Part of a small language model's weights: 120M tokens.
Each number is 50 + 12 x the weight over the matrix's rms, rounded and kept within 0 to 99. Layers, rows and columns count from 0.

# layer 13 MLP down, 64x256, rms 0.244, rows 0-63, columns 192-255
25 38 53 47 52 30 53 49 48 32 61 50 47 29 84 48 50 62 45 46 71 28 35 57 45 39 50 44 48 36 43 49 34 42 32 50 96 54 53 37 38 34 43 54 39 62 38 37 52 63 67 51 40 56 37 52 60 36 56 41 44 36 67 85
43 61 59 29 39 44 67 64 56 59 60 58 49 52 31 49 39 49 31 80 75 44 65 48 42 37 51 55 50 47 52 43 59 71 45 43 47 53 74 54 67 61 59 61 65 48 35 55 42 61 61 68 47 77 46 49 52 39 42 44 58 59 44 54
40 62 51 48 62 52 50 52 42 58 56 33 55 55 50 54 52 43 78 50 48 45 52 46 44 50 20 46 58 57 38 36 58 55 51 47 34 50 32 49 54 31 46 29 58 45 44 46 41 59 69 45 40 68 56 35 31 67 35 51 23 46 38 10
62 59 46 59 63 46 54 76 69 34 18 55 60 49 52 21 51 51 40 46 35 65 46 50 59 54 62 60 60 45 64 45 48 49 25 55 58 54 58 57 56 56 57 58 50 55 44 52 61 73 50 43 56 80 54 60 20 53 53 51 55 61 47 31
60 41 60 51 53 59 54 55 48 47 39 34 51 44 57 42 51 76 70 44 57 50 40 42 53 31 56 40 66 54 44 68 32 40 35 43 31 71 43 40 40 50 54 48 28 60 89 47 67 33 70 39 34 42 50 56 55 65 64 58 42 69 56 52
60 57 55 46 65 49 50 36 46 47 45 60 57 57 42 42 52 36 54 67 43 44 50 68 55 65 50 59 69 34 44 54 47 59 29 53 43 39 45 56 54 63 39 50 41 59 38 50 49 38 47 32 47 52 53 32 62 40 43 49 49 42 67 61
45 56 73 67 42 63 40 51 68 55 25 35 61 62 53 49 46 49 56 54 58 48 36 57 54 30 58 70 56 65 41 65 48 50 77 23 60 48 59 34 60 33 60 46 42 39 52 43 52 48 60 55 54 47 43 59 57 35 61 70 37 38 59 47
46 67 54 27 60 54 44 62 44 50 46 47 48 39 46 58 66 50 51 48 34 45 50 63 38 41 56 39 45 50 52 62 59 49 67 35 56 44 49 52 59 36 63 46 40 37 37 48 73 48 45 50 67 52 52 42 46 39 69 52 63 62 73 56
51 51 50 76 31 36 49 33 48 42 51 57 44 47 39 40 49 52 29 41 78 48 40 57 38 53 48 64 54 65 41 52 37 75 40 52 36 26 55 47 41 67 57 29 73 40 32 41 57 59 47 30 61 40 55 51 62 52 57 51 78 62 59 88
51 32 49 51 47 44 69 52 55 34 69 44 60 56 54 41 53 46 58 38 47 34 52 63 27 62 69 61 54 50 65 52 68 63 58 36 39 47 37 53 69 73 53 57 63 49 42 67 50 57 55 49 59 54 53 64 45 44 63 54 47 66 46 48
71 31 36 63 77 47 52 46 38 67 31 41 45 48 42 44 71 50 45 38 43 55 53 51 38 56 63 58 53 73 20 63 36 39 51 32 57 44 44 48 56 57 39 70 55 59 39 49 55 36 65 28 43 37 52 58 58 55 65 64 54 61 34 45
46 36 69 41 36 58 65 59 59 39 62 48 51 57 45 45 46 42 64 42 51 54 36 80 47 40 62 44 45 56 58 34 44 43 57 48 49 76 57 72 62 63 56 43 32 31 58 62 38 85 41 62 52 76 47 50 52 46 67 32 37 52 63 31
28 44 55 46 43 26 39 85 41 34 53 77 40 61 50 25 48 23 55 51 53 47 69 72 50 44 68 49 57 57 63 50 65 50 43 74 55 37 44 43 41 44 73 45 29 55 52 42 53 39 42 36 48 52 69 35 59 74 41 45 65 55 29 49
68 51 46 47 49 48 33 34 45 71 57 45 57 51 44 67 39 45 60 58 72 44 50 47 45 50 40 42 52 38 43 57 64 36 64 31 43 31 59 46 51 33 54 50 32 35 23 41 46 26 61 51 39 33 36 42 28 51 47 59 69 48 26 59
58 45 39 41 76 48 50 70 38 66 69 62 73 60 50 41 38 42 32 49 52 52 35 55 43 50 29 43 62 62 35 42 62 60 21 51 54 59 62 51 68 67 40 42 67 51 31 33 69 38 55 36 51 50 42 63 56 55 35 52 42 67 58 55
49 80 41 47 38 30 68 59 54 62 41 60 64 45 47 41 60 65 58 38 62 42 51 32 67 46 66 49 61 48 52 62 33 40 28 50 59 63 71 41 49 49 46 55 38 44 53 58 79 51 67 39 29 72 55 50 53 45 58 62 70 58 56 64
53 31 40 40 68 55 66 33 54 39 71 49 43 41 63 58 47 23 46 31 75 54 48 69 67 51 47 51 45 53 53 51 49 55 70 34 61 48 37 63 42 37 42 45 60 31 34 57 56 61 49 52 57 42 60 54 66 35 46 41 57 49 57 62
59 51 58 50 34 58 49 60 48 39 56 39 52 47 34 38 75 50 55 45 44 37 51 46 60 49 51 59 60 48 57 55 69 31 78 47 32 24 36 55 36 54 47 45 28 56 74 51 55 34 43 40 54 31 53 20 31 60 61 44 47 47 36 40
43 48 51 54 50 37 66 52 45 44 53 71 45 52 53 63 40 35 58 55 60 46 40 53 32 38 19 64 48 48 59 61 52 45 60 38 57 54 53 32 61 50 55 47 62 63 63 53 48 43 45 32 52 66 57 54 79 46 21 34 43 46 65 56
56 43 45 39 41 26 37 35 40 60 47 47 38 67 49 26 37 51 55 49 50 66 45 30 52 52 53 54 41 41 50 43 54 48 38 66 43 66 55 38 34 55 50 55 44 39 78 52 57 57 60 52 53 54 63 51 52 45 55 59 50 65 70 47
56 25 51 65 50 26 47 52 43 57 49 53 52 83 41 60 56 51 55 33 57 48 62 48 49 41 44 51 50 32 40 53 67 49 58 63 17 36 52 64 45 64 50 50 79 40 51 46 49 50 60 32 69 42 53 59 82 40 59 35 38 41 76 45
45 55 49 45 55 53 36 59 41 54 69 49 65 48 37 40 47 41 45 40 58 45 46 49 34 47 40 51 59 56 40 60 55 59 67 74 36 47 39 61 40 64 57 46 41 50 45 38 48 37 49 35 52 76 60 27 44 44 47 66 27 36 50 44
46 52 48 67 55 71 43 48 41 53 58 30 64 69 46 44 67 50 25 65 48 37 57 42 66 76 85 46 54 61 48 49 26 40 52 53 80 44 10 64 38 37 33 82 51 47 43 58 59 53 46 66 47 58 53 67 62 51 65 37 35 42 35 30
45 42 64 53 39 49 55 49 43 52 38 50 58 36 62 51 51 73 40 49 55 35 37 58 76 47 37 70 64 53 55 69 38 26 56 54 43 55 63 43 36 52 41 64 40 56 47 68 34 51 43 49 57 58 56 68 41 55 59 42 52 63 72 59
62 27 56 44 54 49 69 60 38 77 46 67 46 49 31 38 46 45 68 52 65 47 43 46 60 47 45 33 67 60 58 60 56 63 52 67 47 59 53 61 52 57 31 61 46 60 62 55 45 33 54 42 43 56 50 41 58 44 46 57 59 50 49 51
67 61 46 42 48 50 45 46 71 66 72 34 54 67 64 24 56 40 57 51 50 48 52 49 56 43 30 57 60 45 33 53 59 29 58 27 32 49 71 53 66 56 69 51 52 48 60 49 46 66 51 61 44 52 46 39 58 18 48 52 49 53 47 42
47 69 51 48 39 46 64 35 58 42 40 64 49 65 67 36 52 63 42 50 59 43 22 32 62 80 56 81 38 33 44 42 48 61 74 49 45 59 38 31 49 46 49 72 53 47 72 51 55 53 73 48 52 34 77 37 70 54 50 49 58 39 59 80
52 62 52 55 38 52 58 15 52 49 37 67 42 61 60 65 63 43 57 35 41 38 32 55 49 70 59 57 50 54 39 35 51 70 37 40 45 61 44 49 30 54 55 71 53 54 62 46 43 53 69 95 63 36 56 43 33 35 55 54 78 42 46 55
42 44 35 50 60 65 55 62 35 65 39 74 59 49 55 60 43 51 43 71 38 66 46 41 34 51 55 40 35 46 34 42 36 47 44 55 43 62 33 57 49 45 60 67 57 81 63 46 49 52 61 44 33 62 56 47 41 28 37 65 28 41 61 69
28 24 74 42 22 59 65 51 59 48 58 37 49 37 30 47 36 42 57 62 44 39 57 34 24 49 34 57 57 65 46 57 59 33 49 44 72 67 72 64 57 48 33 60 23 31 36 49 58 73 52 54 59 57 31 54 37 48 44 31 47 42 61 56
43 43 47 35 47 37 43 52 22 42 71 37 49 50 53 62 51 63 51 51 58 36 46 47 47 67 46 53 62 41 41 45 45 51 49 59 17 44 69 54 31 58 36 64 49 53 48 49 43 54 48 45 56 27 41 34 46 45 45 52 27 51 44 41
46 62 51 68 56 41 31 55 42 51 57 50 39 70 63 71 57 32 52 60 45 49 44 35 50 51 45 53 49 57 52 54 52 65 32 32 41 71 52 35 59 42 49 55 54 47 49 42 50 30 20 40 60 27 52 38 72 61 56 46 47 57 36 37
41 49 53 62 52 56 56 70 58 50 62 70 59 44 57 44 67 57 48 68 50 49 44 68 52 47 67 38 62 56 59 59 37 62 40 41 67 74 44 59 60 29 58 51 47 37 58 52 47 57 41 29 62 27 36 37 58 48 58 60 55 48 45 60
41 63 54 68 49 64 48 42 55 39 42 28 43 64 45 51 51 25 46 46 52 50 41 67 33 25 44 73 50 47 52 46 52 44 38 74 54 67 58 52 41 56 64 58 43 51 56 53 46 56 55 61 53 37 62 50 74 27 32 60 49 34 54 56
43 43 51 41 68 37 52 42 52 61 71 21 41 38 55 58 52 48 67 51 43 54 65 42 56 45 46 35 68 40 48 44 31 51 58 50 66 50 52 43 32 54 44 26 57 62 24 53 47 46 40 65 48 54 44 65 39 62 55 44 46 43 62 47
45 45 41 39 48 59 54 50 53 23 59 60 46 50 46 50 36 39 47 69 59 44 59 53 37 42 49 41 43 40 43 57 37 45 53 49 62 47 56 45 48 45 49 71 29 51 43 45 45 47 58 63 39 69 64 56 67 58 28 55 56 37 37 62
56 60 70 59 65 77 58 46 42 54 57 36 62 52 05 58 62 42 41 72 45 43 38 61 75 44 32 55 48 53 44 43 32 62 40 26 45 50 65 74 58 28 40 50 40 50 38 51 51 63 15 50 61 58 40 29 68 52 56 67 51 44 45 63
52 63 33 44 30 53 48 52 49 49 32 43 50 54 39 39 48 56 49 58 32 46 54 47 62 42 64 49 41 69 19 49 55 43 80 40 46 40 58 44 52 61 17 47 45 64 56 43 48 35 33 59 36 48 25 60 32 73 53 85 18 42 36 52
51 56 43 42 63 51 72 42 69 63 36 63 57 74 57 39 46 76 48 37 51 62 52 50 54 44 48 57 58 37 48 49 35 40 68 31 61 72 59 60 65 63 58 69 49 50 54 49 55 68 55 47 66 35 69 51 71 41 72 50 72 51 42 60
69 62 68 54 54 44 51 54 48 42 60 47 56 56 77 61 76 46 54 46 46 81 75 48 58 59 55 54 68 41 57 34 45 42 84 69 22 63 81 62 37 32 55 25 52 66 37 25 65 57 33 43 57 56 59 80 74 47 53 63 36 47 57 51
46 57 52 41 52 65 32 48 42 48 52 38 38 59 60 52 57 67 57 56 59 36 60 35 56 29 50 56 40 62 42 51 54 49 79 30 60 45 28 42 54 38 37 62 44 63 35 60 35 39 61 38 53 37 33 49 49 35 38 30 56 50 29 37
59 64 46 41 47 40 58 49 48 47 39 59 47 27 66 49 51 52 59 33 56 49 57 50 44 50 43 48 53 62 52 45 48 18 25 45 59 60 42 38 51 56 34 51 61 52 34 34 54 39 59 38 50 42 46 75 43 52 36 48 59 52 38 51
49 53 50 35 63 41 50 30 49 50 41 42 58 21 79 63 51 43 47 31 55 32 57 67 58 48 40 81 63 42 58 55 40 61 43 60 75 48 53 30 46 57 38 50 50 55 25 50 35 52 56 55 65 55 48 40 32 64 48 54 70 37 57 65
67 57 53 59 47 68 62 52 70 62 37 52 56 33 62 40 63 51 46 68 54 40 46 69 66 42 53 80 44 58 56 63 49 07 64 55 40 60 45 20 52 34 58 42 45 75 53 50 38 44 40 45 41 43 58 75 53 68 51 53 55 56 42 43
55 48 53 63 48 37 53 47 39 57 56 59 45 35 65 65 46 53 41 62 28 80 51 47 44 35 75 69 46 49 41 38 77 57 37 41 54 61 69 38 53 61 42 51 54 11 82 51 56 67 25 60 73 60 78 48 53 53 58 33 63 60 34 53
46 46 45 67 51 45 48 43 71 53 67 81 39 49 40 57 40 48 62 42 41 50 60 57 63 91 76 61 50 59 75 49 39 53 65 74 70 47 27 65 42 40 56 52 49 11 58 38 41 64 44 56 65 68 77 45 61 58 61 33 55 51 80 58
38 58 36 66 37 25 34 56 44 44 65 60 47 47 35 38 61 45 53 47 42 54 45 50 56 58 55 39 49 07 49 46 43 60 63 52 54 36 45 48 51 44 48 58 36 48 42 32 63 62 44 49 56 51 29 68 39 53 42 55 63 43 51 39
40 53 53 69 60 32 54 42 24 53 66 56 55 40 40 46 48 69 46 61 46 42 35 38 24 54 54 52 60 40 33 36 66 34 47 44 44 60 45 71 52 52 67 56 63 61 33 41 33 50 48 42 52 39 53 45 50 49 52 52 46 38 52 35
52 35 29 51 42 43 74 36 62 47 47 51 47 46 54 32 53 73 47 52 50 43 38 55 38 36 51 42 52 48 44 35 50 46 43 42 58 46 43 48 56 61 56 61 45 81 65 46 48 47 31 37 48 46 44 70 38 13 48 67 45 52 36 66
25 34 52 26 53 53 78 62 63 58 50 46 62 29 69 77 50 53 52 51 37 64 42 56 50 39 49 31 52 42 41 58 45 59 51 45 30 50 61 60 83 65 61 60 32 71 52 49 65 52 39 56 65 48 56 42 55 49 53 38 56 54 51 42
56 47 52 34 73 38 39 43 51 47 59 54 54 55 29 51 38 53 44 47 61 79 35 30 54 65 37 72 54 60 70 53 68 45 38 45 66 51 69 36 48 56 41 54 48 54 46 39 40 47 43 66 51 40 73 33 59 50 56 65 51 50 39 48
52 25 52 19 52 43 43 54 63 40 43 67 52 26 65 46 34 46 56 44 44 60 56 55 35 57 35 50 46 40 62 54 62 49 38 49 31 42 63 66 30 65 71 63 41 36 49 50 52 73 57 74 38 47 44 53 63 42 41 44 63 45 50 67
45 45 54 44 56 67 46 33 51 56 70 39 53 53 47 70 63 60 24 63 51 41 59 68 50 61 35 56 46 61 61 43 50 53 33 56 28 42 58 50 63 69 49 56 49 33 49 52 63 30 51 45 54 32 63 13 53 36 52 52 64 68 45 50
49 71 55 60 43 49 75 45 61 56 36 59 52 40 52 59 50 50 37 56 41 62 52 34 41 34 44 67 57 59 34 54 46 51 72 31 66 45 42 15 60 52 51 50 53 63 33 59 57 44 36 38 35 41 55 57 58 41 49 58 68 58 49 39
66 66 46 49 55 58 41 51 49 57 39 42 55 66 54 19 44 75 45 39 43 59 79 52 60 36 50 52 39 65 55 53 22 23 79 65 44 63 46 24 41 61 41 58 72 59 55 50 48 51 58 40 57 47 54 47 66 37 44 54 51 33 45 22
44 30 50 53 38 72 53 35 65 39 36 59 51 60 54 43 61 41 69 28 55 43 59 74 54 70 75 59 46 37 71 66 33 52 50 59 64 32 58 49 56 41 70 75 32 55 48 53 54 80 47 62 57 37 48 48 57 37 54 57 64 36 51 64
48 34 50 69 51 26 53 50 59 44 32 47 56 69 38 17 31 36 25 50 58 66 43 54 48 52 52 54 52 50 48 58 51 35 47 32 50 30 69 47 45 49 46 77 59 75 74 81 46 50 41 79 53 80 48 62 56 42 53 70 68 42 41 58
55 46 53 43 39 41 42 65 59 79 59 51 68 45 55 53 53 34 66 62 34 74 46 57 58 50 34 72 67 51 59 52 46 52 39 49 38 50 65 65 69 64 55 26 42 38 12 50 57 54 35 33 60 42 44 56 43 53 76 32 30 48 67 37
65 72 50 57 50 54 45 59 38 47 53 13 65 75 66 64 43 37 77 64 44 50 52 46 48 37 28 53 62 52 34 54 38 40 49 36 31 23 59 53 44 45 46 65 51 39 50 48 56 53 54 55 30 25 45 54 43 45 23 69 29 41 20 61
57 57 59 53 62 40 40 54 42 44 32 55 55 39 49 38 33 61 44 48 49 54 42 64 72 32 57 58 39 56 53 45 61 31 41 55 47 38 40 55 29 59 22 33 71 56 67 52 42 55 43 35 62 43 62 43 51 59 50 61 57 39 69 51
32 25 64 41 31 38 42 54 47 60 60 47 65 66 33 67 63 50 69 48 41 62 64 58 52 34 47 49 55 41 65 48 67 61 51 65 65 45 54 46 57 70 47 50 52 23 50 70 69 61 57 57 48 77 56 89 60 45 35 57 52 29 50 38
47 20 46 52 69 51 41 41 26 40 43 48 42 49 48 54 68 75 20 41 44 48 47 45 51 54 52 43 47 45 39 34 41 30 52 25 23 43 32 43 64 31 36 53 52 47 55 64 44 60 50 58 52 33 43 63 63 44 34 40 64 32 62 28
59 45 55 29 47 52 45 51 55 48 66 38 59 47 56 65 48 42 16 48 50 47 48 41 50 51 61 52 46 55 37 41 31 46 41 56 54 57 57 47 49 35 53 38 38 32 43 43 43 46 69 57 47 70 52 65 71 68 36 39 35 21 57 71
51 85 54 37 46 35 46 25 57 56 57 71 57 59 40 57 55 33 33 38 81 46 44 32 71 57 37 42 57 45 46 35 66 47 38 50 73 50 51 56 58 40 67 55 28 55 54 55 34 61 58 62 69 35 45 28 55 41 32 54 34 47 61 30